Part of a small language model's weights: 5915 steps.
Each number is 50 + 10 x the weight over its row's rms, rounded and kept within 0 to 99. Layers, rows and columns count from 0. The size before them is the row's rms in percent of the matrix's.

# layer 6 attention query, 320x320, rms 0.0322, rows 0-14,64-78,128-142,192-206,256-269, columns 80-159
092:31 60 44 77 58 55 30 40 38 62 48 51 44 60 34 41 45 58 44 32 48 53 60 61 55 45 61 40 55 62 52 53 46 51 63 53 49 43 53 72 52 32 51 45 35 62 47 58 28 36 45 51 47 52 74 38 41 52 49 59 61 41 37 33 46 44 56 55 46 52 33 57 60 40 57 57 53 45 45 51
088:62 39 40 43 45 44 35 66 38 47 54 58 52 72 72 53 63 53 53 52 58 53 36 57 40 46 56 62 22 57 42 46 52 47 35 46 46 52 34 47 47 54 51 51 57 37 63 58 51 50 61 43 44 42 29 52 56 48 47 44 41 46 46 43 46 49 59 56 37 54 57 50 42 51 54 32 61 57 39 55
075:51 59 30 64 40 44 22 53 54 52 41 40 59 51 50 42 55 37 41 29 57 60 50 40 44 39 54 52 58 59 40 39 45 47 62 58 51 49 38 49 53 30 54 47 46 46 43 48 50 58 42 61 46 41 62 51 61 49 43 48 64 43 47 29 51 33 43 58 53 60 44 65 48 53 36 46 40 68 36 48
096:38 61 51 64 53 57 45 39 53 58 48 65 52 60 64 48 55 63 45 53 47 52 52 51 51 30 63 47 35 62 54 47 49 58 50 41 46 52 51 24 52 54 51 71 64 46 26 53 67 38 40 51 44 38 42 49 56 52 53 58 60 64 58 36 67 50 25 39 62 46 54 61 60 53 36 57 37 43 39 67
091:67 50 48 65 49 33 46 40 53 59 43 58 68 46 40 47 56 47 58 49 49 49 50 51 70 51 58 29 58 64 54 48 54 49 49 48 48 57 57 43 43 38 36 67 65 53 66 47 59 52 47 47 49 41 63 58 53 38 50 24 54 65 48 33 55 38 48 35 52 61 70 41 59 60 26 44 31 52 54 65
098:30 58 43 54 49 58 46 53 65 44 57 56 71 38 37 40 57 43 41 41 56 56 60 40 56 63 51 38 44 38 43 43 65 27 58 40 56 42 43 49 47 46 63 51 47 27 55 49 33 56 30 51 45 33 61 49 40 48 38 46 50 52 40 69 55 41 34 56 63 51 42 32 57 48 52 49 75 39 43 39
099:55 37 58 56 45 51 38 59 53 42 55 43 51 70 46 45 47 48 44 63 28 45 50 56 47 47 44 36 64 49 56 30 53 54 58 58 40 58 57 47 50 58 48 56 57 67 58 59 62 56 58 52 45 36 54 43 41 48 45 36 52 49 64 64 50 47 49 35 52 43 72 20 58 23 50 44 46 43 62 49
094:71 54 64 48 63 26 51 40 55 47 51 61 47 32 50 52 41 24 59 43 45 69 46 47 57 50 61 47 47 62 55 49 63 54 33 61 53 66 44 46 58 35 49 35 50 49 38 34 39 42 44 58 47 54 71 53 64 49 54 46 55 50 47 56 74 45 53 60 49 52 52 63 48 60 23 53 49 43 47 45
099:38 52 51 47 64 58 45 56 66 66 50 52 54 51 40 51 54 70 57 47 56 35 62 44 30 59 58 44 52 45 38 53 42 42 44 48 50 43 57 52 35 50 46 50 43 57 38 48 58 43 70 48 40 54 50 64 49 46 48 57 31 51 35 43 59 37 47 43 42 51 46 60 67 57 37 59 60 50 37 48
091:64 48 58 34 53 45 50 50 49 62 53 46 56 43 43 49 36 46 41 58 55 49 59 55 36 51 47 57 62 28 58 50 58 46 66 46 44 45 44 52 47 45 54 79 51 67 46 39 63 36 47 53 38 42 53 58 57 52 59 36 40 56 40 53 62 55 38 46 34 37 41 51 60 56 36 60 46 49 45 29
096:56 45 43 51 44 54 56 59 48 48 67 50 43 55 66 44 66 62 56 56 56 51 60 41 43 49 44 56 53 46 52 35 72 62 44 60 64 52 51 64 51 48 53 51 44 43 48 52 41 47 51 52 46 48 42 50 32 51 56 55 41 40 46 51 54 70 40 51 61 31 50 46 29 49 49 46 61 48 48 55
097:44 48 52 71 49 63 60 60 49 35 57 47 56 60 41 39 47 65 43 69 64 43 54 62 62 41 54 51 49 32 59 32 51 31 45 39 36 60 53 56 37 63 60 47 51 60 54 54 53 45 53 57 48 57 61 59 55 58 62 62 39 56 58 51 42 68 55 33 49 50 68 54 55 39 56 45 53 58 73 40
094:49 62 58 39 60 52 53 28 54 64 29 55 52 49 49 58 61 49 51 48 50 61 40 58 39 58 30 70 43 67 42 55 46 58 60 72 41 57 55 48 52 55 59 74 74 47 63 49 55 71 31 67 50 46 51 53 45 38 43 52 54 72 52 49 51 55 54 43 45 39 51 45 60 27 39 45 52 36 55 55
094:52 38 52 62 58 57 47 62 53 40 51 82 58 43 48 58 45 61 30 76 59 50 67 54 63 48 34 29 62 40 39 62 57 45 51 51 54 67 54 60 73 45 58 29 44 46 42 38 56 45 54 42 29 44 51 46 54 55 48 54 33 42 51 61 37 67 46 41 42 54 34 65 67 56 44 59 68 51 49 47
105:49 47 59 37 30 47 54 59 51 53 50 42 64 53 47 44 49 60 52 42 71 62 43 46 42 43 45 73 34 30 51 45 63 42 44 34 58 45 53 53 35 46 56 36 43 65 34 45 29 52 56 49 45 51 38 55 58 60 36 45 53 24 61 35 37 61 57 47 47 40 43 48 52 51 58 47 52 46 33 53
079:49 56 46 39 44 44 40 46 37 56 42 46 59 69 49 54 62 71 50 53 45 33 51 36 58 54 52 58 50 36 41 62 50 21 74 38 38 47 46 51 41 46 71 45 46 33 52 53 57 49 57 33 53 37 68 43 41 34 54 35 47 40 36 42 48 40 56 50 40 58 58 43 53 39 54 60 61 38 49 45
079:45 42 57 60 48 37 55 40 43 39 72 48 39 61 50 65 49 53 38 68 57 45 36 67 66 34 32 58 31 52 35 47 43 58 43 60 52 50 51 46 52 50 46 51 37 63 55 66 44 58 51 65 52 63 56 39 57 57 44 58 60 36 58 40 31 56 67 66 33 44 55 44 46 45 53 46 57 53 45 38
087:64 46 37 47 37 21 50 47 42 48 37 43 62 50 45 42 55 51 72 52 50 34 44 39 56 49 48 55 54 54 56 39 62 41 56 53 54 52 61 49 49 54 52 46 47 40 37 61 55 44 45 55 39 51 58 56 44 32 49 34 48 39 32 55 54 33 49 64 45 47 52 54 38 67 59 61 47 43 41 50
092:51 49 57 56 53 42 60 46 51 65 63 43 54 41 50 37 43 54 62 59 54 39 53 38 57 44 63 59 55 39 56 72 66 54 55 40 33 45 32 49 55 49 51 41 53 47 36 47 41 29 45 36 37 47 66 52 63 37 46 70 51 46 34 57 59 36 46 50 56 58 57 44 38 50 25 84 41 52 47 49
098:62 54 44 31 38 33 64 44 70 42 41 34 57 38 53 46 49 39 54 52 40 52 63 34 53 53 52 26 67 49 62 41 71 59 48 57 50 63 40 42 53 52 43 71 60 55 43 56 74 37 54 50 30 56 55 42 38 35 58 47 50 51 41 45 70 44 41 55 48 51 49 39 47 51 51 60 51 45 52 64
103:37 57 55 50 54 53 25 39 32 42 46 54 63 50 48 49 57 42 48 55 47 49 43 53 51 47 55 71 29 47 47 55 28 47 46 35 51 59 45 62 40 53 63 32 62 40 62 54 57 67 50 65 58 31 52 58 55 42 68 43 44 53 46 48 29 38 46 54 31 58 58 30 70 34 38 63 25 35 59 44
100:58 45 55 52 64 30 55 44 49 66 27 65 62 59 44 52 35 52 37 50 28 43 31 59 46 44 49 44 49 55 43 65 55 53 49 32 49 60 42 47 36 15 62 42 54 34 40 48 50 48 40 37 71 52 51 44 50 41 41 48 45 53 47 60 55 34 52 56 40 53 31 40 60 40 55 51 49 54 62 44
098:60 56 59 53 64 57 51 45 82 46 60 54 54 49 26 48 60 53 49 58 37 37 56 45 55 46 56 50 46 48 46 63 57 60 59 39 60 48 44 54 46 57 52 47 64 61 43 37 58 34 48 52 58 44 75 63 40 44 52 48 48 58 40 43 51 45 41 53 43 63 57 35 46 53 23 59 47 28 42 41
094:58 61 46 44 42 39 57 47 67 51 49 48 43 52 54 46 53 42 41 50 45 47 53 58 51 34 48 43 56 68 48 38 23 47 47 56 46 37 49 25 51 50 41 59 55 25 48 62 67 60 52 57 40 31 49 46 56 46 51 45 57 53 41 40 44 56 46 56 50 41 30 57 73 56 35 42 37 59 55 35
112:55 44 37 47 58 39 56 45 58 47 49 64 48 62 44 52 52 31 40 51 39 69 31 36 62 66 42 55 53 50 40 53 54 64 63 58 49 57 38 36 59 50 45 56 68 42 45 51 60 34 63 38 32 56 51 59 37 57 52 37 44 60 46 64 48 48 44 42 40 51 55 64 50 70 32 62 39 53 50 44
104:55 54 49 46 57 55 45 37 43 39 63 43 51 42 59 56 58 57 34 65 62 48 50 48 62 35 49 55 32 57 51 54 40 51 66 49 49 57 56 56 49 46 43 41 35 44 50 42 43 41 49 47 41 59 48 69 40 51 45 62 51 41 63 73 38 62 54 57 56 53 43 43 39 43 59 55 46 55 54 61
104:59 43 48 62 43 48 51 66 47 41 67 57 46 54 53 63 55 38 50 55 48 49 38 45 44 65 45 66 31 59 51 60 42 37 57 44 47 36 34 60 57 64 45 40 58 75 59 24 37 39 56 73 63 41 49 58 51 47 41 62 52 58 65 52 34 66 60 52 48 37 55 55 51 40 62 35 45 51 56 46
104:60 57 62 38 42 47 64 44 47 48 30 48 51 66 58 65 36 63 54 40 35 35 70 49 51 42 35 66 63 36 50 61 49 54 61 54 41 74 42 46 57 40 55 62 58 23 48 52 62 39 68 43 34 40 52 40 57 53 41 60 48 53 38 61 59 44 51 37 66 34 43 48 72 57 68 67 55 50 47 34
102:58 42 55 71 46 57 36 52 53 53 28 52 41 64 38 61 45 51 38 36 54 44 59 45 60 36 54 28 51 41 48 43 60 36 52 39 48 63 53 49 50 70 48 59 30 62 48 53 54 30 46 51 52 51 37 51 41 59 45 60 46 50 56 52 43 45 65 35 43 49 54 43 61 46 43 45 50 56 52 50
115:44 37 69 58 52 46 63 60 40 32 26 46 47 43 57 53 31 52 63 29 41 56 75 65 52 44 42 66 49 63 37 62 38 51 64 46 57 46 57 28 54 58 55 30 33 39 58 43 57 62 51 55 50 44 53 53 47 42 44 51 45 51 33 68 48 64 45 56 44 60 25 40 71 57 50 51 62 55 57 42
079:63 48 32 32 38 29 52 46 35 46 50 43 41 75 46 46 55 56 64 47 50 62 41 48 38 54 48 53 40 39 39 61 56 54 43 46 65 44 35 63 59 62 49 46 60 45 56 62 50 52 62 56 50 73 40 59 32 45 42 29 39 66 36 57 59 51 48 66 44 46 48 53 56 58 62 49 65 33 38 56
067:65 48 31 62 41 41 32 54 36 65 61 33 39 44 52 50 54 72 57 58 52 42 37 53 66 49 52 67 54 49 48 66 60 41 50 45 42 63 37 66 58 51 53 40 33 52 76 44 46 41 53 64 51 51 54 31 58 42 47 62 37 41 51 52 51 79 67 44 49 54 45 42 40 46 45 46 62 57 31 44
078:46 52 54 33 42 35 51 46 59 34 60 53 51 69 64 36 41 48 54 49 51 60 59 46 57 50 50 49 47 69 55 54 59 63 57 61 76 43 41 42 44 65 38 54 53 48 35 59 62 51 30 37 72 51 47 48 25 54 70 44 30 45 41 51 66 52 47 38 58 67 64 58 46 46 48 51 64 43 53 59
082:49 47 47 58 75 31 51 49 50 42 49 68 56 64 49 53 56 40 64 43 57 51 57 45 43 45 54 42 58 52 41 58 53 50 55 38 55 41 45 46 47 46 30 55 72 37 41 65 49 58 43 52 56 63 20 38 51 47 62 57 41 60 35 52 54 57 59 44 38 53 38 45 57 45 42 40 47 54 45 57
082:33 62 67 28 53 63 52 47 75 59 51 53 66 57 45 30 62 47 55 47 23 50 65 65 56 53 47 46 46 56 64 46 43 52 36 58 48 63 57 55 51 42 42 41 55 49 48 56 53 63 38 56 57 38 54 47 50 53 65 41 43 52 49 52 49 34 39 33 41 59 51 50 57 62 55 62 53 36 60 44
099:50 40 46 44 56 47 57 56 58 48 47 66 37 59 47 42 54 77 35 59 48 53 62 45 62 46 49 55 61 49 44 49 45 56 54 46 43 52 49 46 58 54 40 64 64 58 45 49 44 51 60 31 67 65 46 41 27 50 27 33 46 46 74 42 42 58 50 43 36 60 47 32 40 37 54 57 42 34 59 42
099:46 51 50 73 55 45 73 61 65 45 36 53 55 69 64 52 54 42 46 45 55 33 47 35 45 52 67 69 59 51 48 44 59 50 48 50 51 42 53 56 45 53 58 56 46 52 52 23 52 55 53 46 28 49 68 33 53 40 38 52 50 41 63 37 52 53 53 54 51 43 42 48 63 45 46 65 56 50 59 47
079:43 50 60 38 63 44 46 47 51 54 47 74 55 41 55 54 61 44 48 37 33 68 55 52 38 48 42 39 51 47 43 45 27 49 34 60 54 53 51 34 61 61 37 39 61 34 51 54 64 41 42 62 58 54 59 36 50 41 71 32 49 63 44 55 31 41 41 41 63 38 76 56 44 50 46 46 63 53 53 66
088:68 45 48 51 57 43 59 39 43 46 53 44 37 57 53 46 44 43 48 40 55 48 45 46 51 62 61 45 47 56 53 43 69 38 51 35 31 56 55 60 46 51 46 54 65 38 52 48 56 56 51 37 26 61 51 52 59 53 43 59 50 49 33 47 55 38 41 48 55 58 51 40 62 44 56 32 33 36 44 43
082:58 48 62 49 58 43 50 51 62 73 47 49 66 67 70 36 48 31 50 51 32 62 44 39 43 51 68 38 49 43 53 56 46 45 51 54 36 57 62 52 66 56 47 58 67 30 49 63 62 71 49 29 43 45 51 50 44 63 50 26 50 50 37 57 54 25 39 63 51 51 67 44 61 50 31 65 45 30 44 42
098:42 44 52 44 67 44 62 68 49 57 54 53 47 38 54 34 41 33 59 53 42 54 50 46 54 56 58 60 65 46 41 40 39 45 45 46 56 48 47 49 55 40 44 37 47 49 52 72 53 59 55 37 42 43 41 54 50 63 52 26 36 54 41 53 63 44 36 41 48 41 27 54 49 57 52 54 48 32 41 51
105:52 53 40 54 33 62 67 48 46 49 46 66 48 44 47 62 65 48 59 46 62 54 45 46 53 58 58 47 55 48 44 48 28 45 60 30 56 35 40 65 44 45 53 44 54 50 43 41 41 53 53 56 58 45 49 59 58 62 56 49 29 69 57 49 47 57 54 55 29 46 24 73 38 49 61 52 41 63 56 41
106:27 71 55 48 61 48 34 58 62 58 79 39 46 54 48 49 49 48 38 69 57 50 61 49 34 34 39 52 52 41 41 57 66 31 52 38 53 39 51 64 43 51 46 63 41 45 52 36 46 54 48 40 44 58 42 66 55 48 48 46 44 49 54 39 64 49 49 45 69 43 52 55 45 41 61 63 59 44 57 48
092:67 55 49 57 48 56 48 50 72 33 62 43 35 43 35 59 58 35 54 26 56 63 35 53 45 43 41 46 51 53 33 57 51 52 52 58 45 56 37 63 57 45 61 57 47 53 40 34 43 54 66 54 58 53 52 56 69 56 57 60 61 44 39 62 46 57 39 50 23 51 54 60 77 57 51 50 38 63 58 33
114:50 30 43 45 54 48 49 46 35 57 46 57 62 45 51 52 45 58 59 53 52 33 46 47 60 49 49 61 44 40 52 38 53 32 54 29 18 48 54 58 49 32 60 53 47 41 56 43 47 50 24 56 57 25 60 38 48 54 50 42 40 52 41 51 37 57 58 54 56 44 66 63 26 40 50 37 43 56 44 63
069:41 65 45 44 37 39 51 46 39 60 58 37 28 63 34 63 51 46 33 66 50 39 59 58 54 49 53 54 49 49 38 36 46 38 60 46 39 41 44 64 46 57 36 49 30 52 46 67 41 49 53 41 55 47 70 38 27 56 52 34 37 52 41 36 45 44 47 59 30 39 37 31 51 43 47 47 50 31 31 41
073:56 48 38 51 46 57 50 66 56 34 58 43 61 52 57 47 53 63 44 63 54 35 46 52 65 39 39 45 38 47 37 48 44 52 42 60 48 65 48 40 52 45 65 66 57 48 53 62 50 43 73 63 50 43 57 67 66 55 27 59 55 46 49 59 58 46 54 43 48 51 73 68 37 60 55 35 46 54 53 53
075:52 72 35 55 54 55 48 55 40 54 60 44 55 35 53 37 41 61 47 54 47 40 53 50 49 50 64 45 53 55 40 57 56 54 55 43 30 46 55 50 51 41 44 57 41 22 40 55 35 55 50 71 54 40 40 49 45 41 44 42 40 55 38 35 69 52 41 53 37 50 28 43 54 58 47 67 46 33 37 65
080:54 64 61 57 58 55 50 53 46 47 52 43 37 50 54 56 59 44 42 49 36 48 55 51 66 53 59 48 42 48 52 38 49 65 47 54 39 48 48 54 56 42 55 58 43 39 43 43 33 49 33 69 40 51 49 43 38 45 37 54 47 52 50 47 66 57 38 52 50 70 46 34 53 67 57 73 39 36 65 67
085:54 72 51 54 47 39 45 57 61 47 53 50 53 53 60 35 51 51 45 58 54 52 43 65 58 41 50 41 64 48 48 47 61 64 45 55 22 56 40 52 34 44 54 58 49 44 46 59 43 40 49 58 53 46 64 46 52 39 63 38 60 55 29 29 57 54 43 49 49 39 61 49 68 46 34 53 47 34 49 36
102:43 32 50 47 62 47 36 32 51 52 51 58 41 62 50 65 41 47 59 33 34 53 46 36 41 48 58 26 59 68 42 57 30 36 33 42 42 68 50 51 47 52 53 50 49 34 59 61 56 61 58 52 58 62 44 42 46 47 62 58 46 50 35 40 61 46 50 52 40 44 46 45 73 43 52 59 47 53 46 60
091:62 56 42 34 45 48 34 49 58 72 66 47 46 53 36 61 56 51 54 60 45 61 64 47 73 41 39 34 48 62 57 57 47 51 57 49 50 49 60 72 59 53 41 42 48 40 69 45 47 50 42 33 45 56 47 53 30 47 55 53 42 63 35 51 55 38 45 40 49 55 62 41 55 47 51 40 51 47 68 47
083:43 60 54 60 52 55 33 35 61 55 65 52 50 47 53 39 63 36 49 52 51 37 46 43 54 59 43 33 66 44 54 53 55 50 48 51 45 61 46 40 47 55 45 40 61 41 40 54 59 60 41 41 61 30 63 23 59 47 48 24 53 42 47 39 54 35 34 47 56 43 54 39 56 69 39 59 56 38 49 51
087:57 47 37 59 46 41 53 59 60 42 42 51 66 41 44 52 42 51 53 44 61 53 64 59 50 39 44 48 51 41 44 34 48 64 38 32 60 44 54 61 50 47 67 40 49 51 56 45 61 65 64 60 53 32 60 51 47 59 49 39 46 44 43 40 57 51 50 38 39 63 50 58 59 40 49 51 43 51 39 53
083:55 67 38 68 54 45 62 52 43 51 53 56 47 59 48 46 51 43 55 63 64 43 45 60 39 60 62 50 33 66 47 26 49 66 51 56 47 64 46 49 59 50 68 53 48 58 34 54 51 60 49 38 22 41 57 52 39 40 48 43 43 49 46 37 52 63 57 45 43 40 51 43 68 51 58 56 52 48 32 44
098:51 57 45 42 39 49 44 48 60 48 54 60 40 76 62 37 65 45 55 60 66 43 40 52 47 52 48 53 55 57 45 62 64 39 54 45 62 58 48 51 40 63 64 77 50 49 41 41 54 44 57 55 33 42 37 52 50 40 54 45 63 65 38 31 50 58 58 51 62 38 48 67 41 55 56 49 45 60 47 54
098:29 58 39 48 54 64 53 48 49 45 63 61 63 64 43 62 52 63 67 61 57 48 40 47 55 64 51 38 58 49 44 45 48 28 45 49 44 24 51 66 47 60 53 49 52 55 53 45 39 40 49 45 53 45 43 52 46 48 39 54 23 52 50 59 40 52 72 60 49 52 50 60 44 42 54 50 46 62 66 51
090:48 42 50 59 50 45 47 44 44 51 48 56 41 40 59 45 65 46 38 52 34 56 58 58 41 59 42 67 31 54 37 67 44 57 43 63 42 52 44 49 47 58 42 32 59 45 58 57 57 66 52 56 53 55 41 40 59 55 66 58 50 59 57 67 54 60 61 48 45 44 47 61 74 59 39 59 60 51 37 58
091:65 51 66 57 60 50 50 46 59 46 30 43 52 60 39 57 43 40 42 60 62 41 28 52 68 52 54 55 52 50 52 32 61 37 30 28 47 48 53 56 56 48 47 44 45 38 52 57 33 46 31 48 52 40 68 50 53 48 52 70 46 54 37 57 55 61 38 63 30 52 33 65 51 44 45 50 59 34 71 57
106:53 39 45 60 34 42 53 50 59 53 54 65 55 24 52 39 36 58 60 33 40 68 61 76 43 57 45 56 53 44 71 63 50 58 35 65 54 51 54 27 53 46 39 33 49 52 46 50 53 53 28 59 52 60 36 38 39 44 40 47 52 23 35 33 48 54 53 51 47 55 57 17 56 35 43 49 54 52 41 44
117:51 49 40 78 45 46 50 44 40 57 57 43 54 65 47 53 48 51 46 40 60 40 38 54 67 47 27 67 53 43 43 54 51 33 51 44 42 54 49 63 44 34 53 53 31 55 49 48 27 41 58 39 36 49 57 48 61 56 50 59 47 36 61 56 55 64 55 59 49 47 60 52 61 34 46 70 46 48 49 33
102:54 51 55 69 43 62 43 54 58 44 64 53 49 51 53 45 63 53 32 56 69 54 59 59 58 37 28 61 41 57 43 46 51 50 37 47 46 56 59 73 42 54 35 49 42 67 54 45 45 60 64 49 44 41 50 60 59 67 54 46 51 39 76 50 37 56 54 35 47 41 57 43 44 37 45 57 55 52 53 39
104:62 53 28 49 37 36 51 49 32 42 42 47 54 54 59 44 53 49 44 50 40 59 49 35 51 59 58 47 42 49 46 57 60 50 54 53 51 58 36 53 45 48 64 62 34 40 48 73 52 35 59 45 44 47 50 49 34 49 48 52 23 48 33 60 61 51 63 49 41 46 39 48 50 62 66 67 49 47 28 50
090:55 37 40 60 38 37 53 34 50 50 35 37 61 38 62 52 34 61 58 60 47 55 45 45 53 46 56 50 50 61 53 37 59 61 38 46 30 51 51 42 50 51 49 64 45 64 30 70 42 41 62 34 35 38 49 44 44 43 56 65 29 56 55 57 67 36 51 52 47 52 59 44 42 58 40 69 51 60 47 58
098:49 56 52 51 46 37 51 51 70 43 56 51 38 41 38 35 56 47 52 41 24 50 51 49 58 46 58 39 68 50 66 49 76 51 54 54 45 45 52 53 34 55 42 67 67 43 36 64 63 50 64 63 37 59 53 57 31 22 42 44 46 72 44 30 66 44 23 35 38 49 58 57 57 58 54 56 65 51 35 58
089:57 35 60 44 43 42 57 54 48 57 46 49 69 35 39 64 51 34 54 61 53 78 48 43 50 64 52 18 33 45 66 49 39 44 59 46 57 35 60 55 35 58 48 46 53 27 44 44 49 34 50 56 52 46 68 60 47 45 52 54 49 57 38 46 62 20 56 62 65 61 39 33 38 49 54 62 61 41 41 61
085:69 55 57 50 42 60 43 38 35 37 44 58 50 40 46 44 29 60 50 41 38 45 43 53 57 47 46 37 61 43 58 63 42 58 52 57 51 62 41 60 45 31 56 48 47 28 60 42 54 52 53 56 53 51 51 52 31 40 39 62 32 49 29 41 51 40 44 42 40 48 45 76 40 37 61 66 62 69 69 44
092:59 45 45 62 56 58 57 48 50 44 44 58 48 45 44 49 38 38 37 39 47 60 51 56 45 55 47 44 46 49 48 49 44 52 49 52 42 47 31 56 51 32 41 55 53 48 53 45 34 47 48 49 51 51 71 42 38 53 58 43 48 52 15 48 49 61 41 40 26 33 43 38 69 60 41 63 43 29 48 55
081:50 60 70 49 45 53 52 49 61 50 54 47 54 56 60 59 48 64 48 39 50 42 55 66 49 38 57 25 65 38 63 50 44 37 42 47 41 47 50 46 49 44 49 19 53 39 67 49 58 52 54 47 56 62 69 54 62 40 76 56 44 51 61 79 61 52 52 51 53 70 49 58 58 59 42 59 42 50 60 62
095:60 57 44 48 64 41 52 32 56 52 40 45 63 66 39 65 71 33 52 49 35 46 43 48 49 51 46 60 38 43 41 37 59 65 38 66 53 53 41 34 52 43 45 48 58 69 49 43 59 55 64 48 32 43 71 50 55 50 57 56 46 62 54 57 67 51 41 43 41 64 47 51 54 48 44 61 43 48 49 43
091:30 52 76 41 66 54 50 56 46 52 72 47 16 47 62 62 55 39 48 41 53 56 46 59 67 66 43 38 56 40 55 53 61 67 44 48 47 49 47 40 77 45 55 42 46 58 67 21 46 51 49 49 57 50 53 50 53 68 48 63 46 70 71 47 30 51 44 47 41 53 38 44 41 27 47 49 59 49 52 79
104:27 46 62 68 49 65 61 52 37 48 54 58 48 65 58 57 55 56 52 44 54 49 37 75 40 42 65 63 63 52 50 34 45 60 43 47 57 46 59 52 49 42 53 47 17 55 62 37 36 64 61 62 42 49 58 51 47 55 61 57 43 50 50 39 50 71 64 55 56 34 33 60 51 47 46 50 48 64 61 65
091:60 43 48 51 49 54 63 47 47 46 53 31 57 59 36 25 67 48 65 57 29 51 62 54 41 45 42 55 45 60 49 35 51 55 67 59 45 63 38 38 49 37 43 56 78 54 46 42 60 50 52 53 17 50 53 52 41 32 49 35 61 60 42 45 49 49 32 38 49 48 55 38 38 44 50 70 62 37 45 35
087:76 60 63 63 41 47 58 52 70 57 52 45 74 43 71 50 53 43 66 49 37 52 42 40 45 38 39 39 57 36 52 38 48 52 43 60 55 38 48 41 54 63 31 50 54 64 51 27 56 49 48 56 51 54 42 42 55 38 43 40 61 42 51 61 50 48 63 66 59 51 46 57 47 47 38 46 43 60 46 57
# layer 6 attention key, 64x320, rms 0.0308, rows 0-13, columns 80-159
114:62 46 46 59 51 35 57 52 50 51 66 62 58 52 48 36 42 52 41 55 43 57 55 57 46 54 51 45 59 44 49 57 55 32 56 47 52 58 43 47 50 37 46 45 59 27 37 54 60 41 52 46 50 47 62 48 53 35 50 51 43 47 35 68 58 45 34 47 52 32 57 40 51 44 42 72 68 42 66 62
076:51 51 41 48 56 54 43 49 53 56 75 49 40 49 47 36 53 69 43 60 25 43 27 56 59 50 39 62 44 50 52 56 52 52 43 50 52 48 65 58 39 44 49 39 68 40 49 33 57 48 46 39 50 38 58 36 43 55 44 73 50 59 36 48 37 49 52 54 40 43 53 36 50 35 49 59 61 39 43 64
092:58 50 55 53 39 35 46 52 43 43 32 63 55 50 60 48 43 40 48 56 53 65 48 54 39 39 55 47 45 63 37 58 38 43 52 43 36 48 27 48 60 53 36 53 62 42 42 61 62 51 56 59 48 48 58 35 62 46 60 51 49 49 54 34 61 39 36 37 54 57 52 46 75 45 48 55 60 46 58 59
085:58 66 81 55 56 49 49 63 50 59 47 44 58 51 53 40 56 46 39 34 61 51 57 44 39 54 44 46 55 49 51 52 52 26 50 54 59 46 59 51 47 34 63 37 52 48 54 63 34 40 40 66 57 47 41 66 47 45 41 50 60 40 50 46 67 60 44 50 56 50 36 55 32 67 33 53 49 49 33 40
091:47 44 43 43 61 48 37 40 48 57 54 54 36 54 75 50 64 34 48 53 51 54 57 41 30 76 50 38 50 59 32 61 41 40 48 51 66 48 58 60 54 68 50 47 47 36 47 58 60 41 49 36 51 39 50 45 49 45 55 47 35 58 39 31 56 52 36 53 49 49 49 38 56 48 63 63 60 36 58 46
099:54 47 41 54 49 45 55 49 52 45 34 58 60 28 45 51 36 56 65 36 57 62 55 57 59 64 37 58 51 45 50 39 54 51 60 61 42 56 61 50 55 45 44 32 62 53 59 56 53 46 31 59 66 45 75 43 55 63 46 53 59 42 64 32 44 50 55 50 43 58 45 68 62 51 43 53 48 41 55 55
095:59 60 50 46 54 50 44 63 49 46 55 41 48 46 56 35 37 40 42 54 50 49 67 52 38 44 53 52 48 55 47 45 64 36 37 46 61 31 59 47 47 29 43 41 43 53 34 53 49 32 58 45 53 55 51 61 46 54 47 53 47 54 35 28 74 57 40 47 60 58 72 60 53 56 46 64 49 30 35 52
101:49 46 34 46 52 33 36 43 59 61 43 41 61 54 56 50 71 44 32 60 50 70 78 58 42 57 47 56 37 51 41 47 46 62 62 55 54 55 55 62 50 43 49 64 58 48 60 46 59 51 48 43 34 45 56 56 45 43 50 46 36 57 37 50 66 46 32 53 47 51 45 19 64 52 44 59 46 47 37 44
090:53 55 52 48 34 44 63 52 55 63 58 41 56 45 59 43 33 52 52 58 56 51 53 49 68 49 51 36 84 42 51 53 58 46 62 57 49 55 34 45 51 56 45 41 33 59 55 47 43 48 61 46 51 35 54 60 41 32 53 53 45 64 39 51 65 61 40 48 58 56 48 59 57 75 53 52 50 39 44 35
107:68 51 57 41 51 45 51 57 44 33 62 66 59 49 53 47 46 55 46 46 38 52 61 53 49 39 35 50 55 56 44 63 37 44 39 44 52 60 39 53 50 46 55 30 59 34 49 55 68 37 55 52 38 32 57 45 51 38 42 45 40 66 56 35 60 41 54 31 54 48 55 42 45 31 34 44 57 42 33 45
104:58 66 44 61 46 41 42 55 62 46 79 43 54 55 32 59 55 53 41 63 43 46 39 37 45 60 60 39 46 46 40 54 57 54 60 60 52 60 38 40 51 43 57 73 64 51 54 61 54 34 62 34 60 65 36 63 55 61 45 40 46 47 50 41 40 39 45 65 44 45 58 64 58 67 58 56 40 62 69 34
097:48 58 74 53 70 62 48 56 46 51 63 54 33 78 62 46 51 41 52 47 46 43 23 48 41 48 54 39 60 50 58 52 58 55 39 65 67 27 51 39 66 60 44 39 38 54 51 45 61 63 65 50 45 68 40 43 40 46 56 55 76 42 50 70 49 45 70 54 58 67 62 44 47 58 37 32 45 63 60 59
108:56 35 46 40 51 35 40 38 51 50 49 64 46 48 55 37 64 36 37 46 40 71 63 52 40 62 45 51 57 43 62 43 75 52 57 70 48 41 46 32 66 55 38 46 59 52 39 54 68 44 53 40 49 56 59 42 41 53 43 35 41 58 40 28 64 44 37 56 35 44 51 57 59 56 44 54 71 42 37 57
092:27 50 59 40 39 54 55 42 52 34 50 48 44 50 25 44 42 64 51 30 53 58 52 33 33 48 58 22 60 45 57 56 43 54 56 58 51 63 65 34 52 46 50 53 63 57 51 56 38 53 48 51 46 59 40 43 45 45 63 54 47 49 60 43 37 34 48 57 55 37 37 57 39 57 42 41 62 64 58 39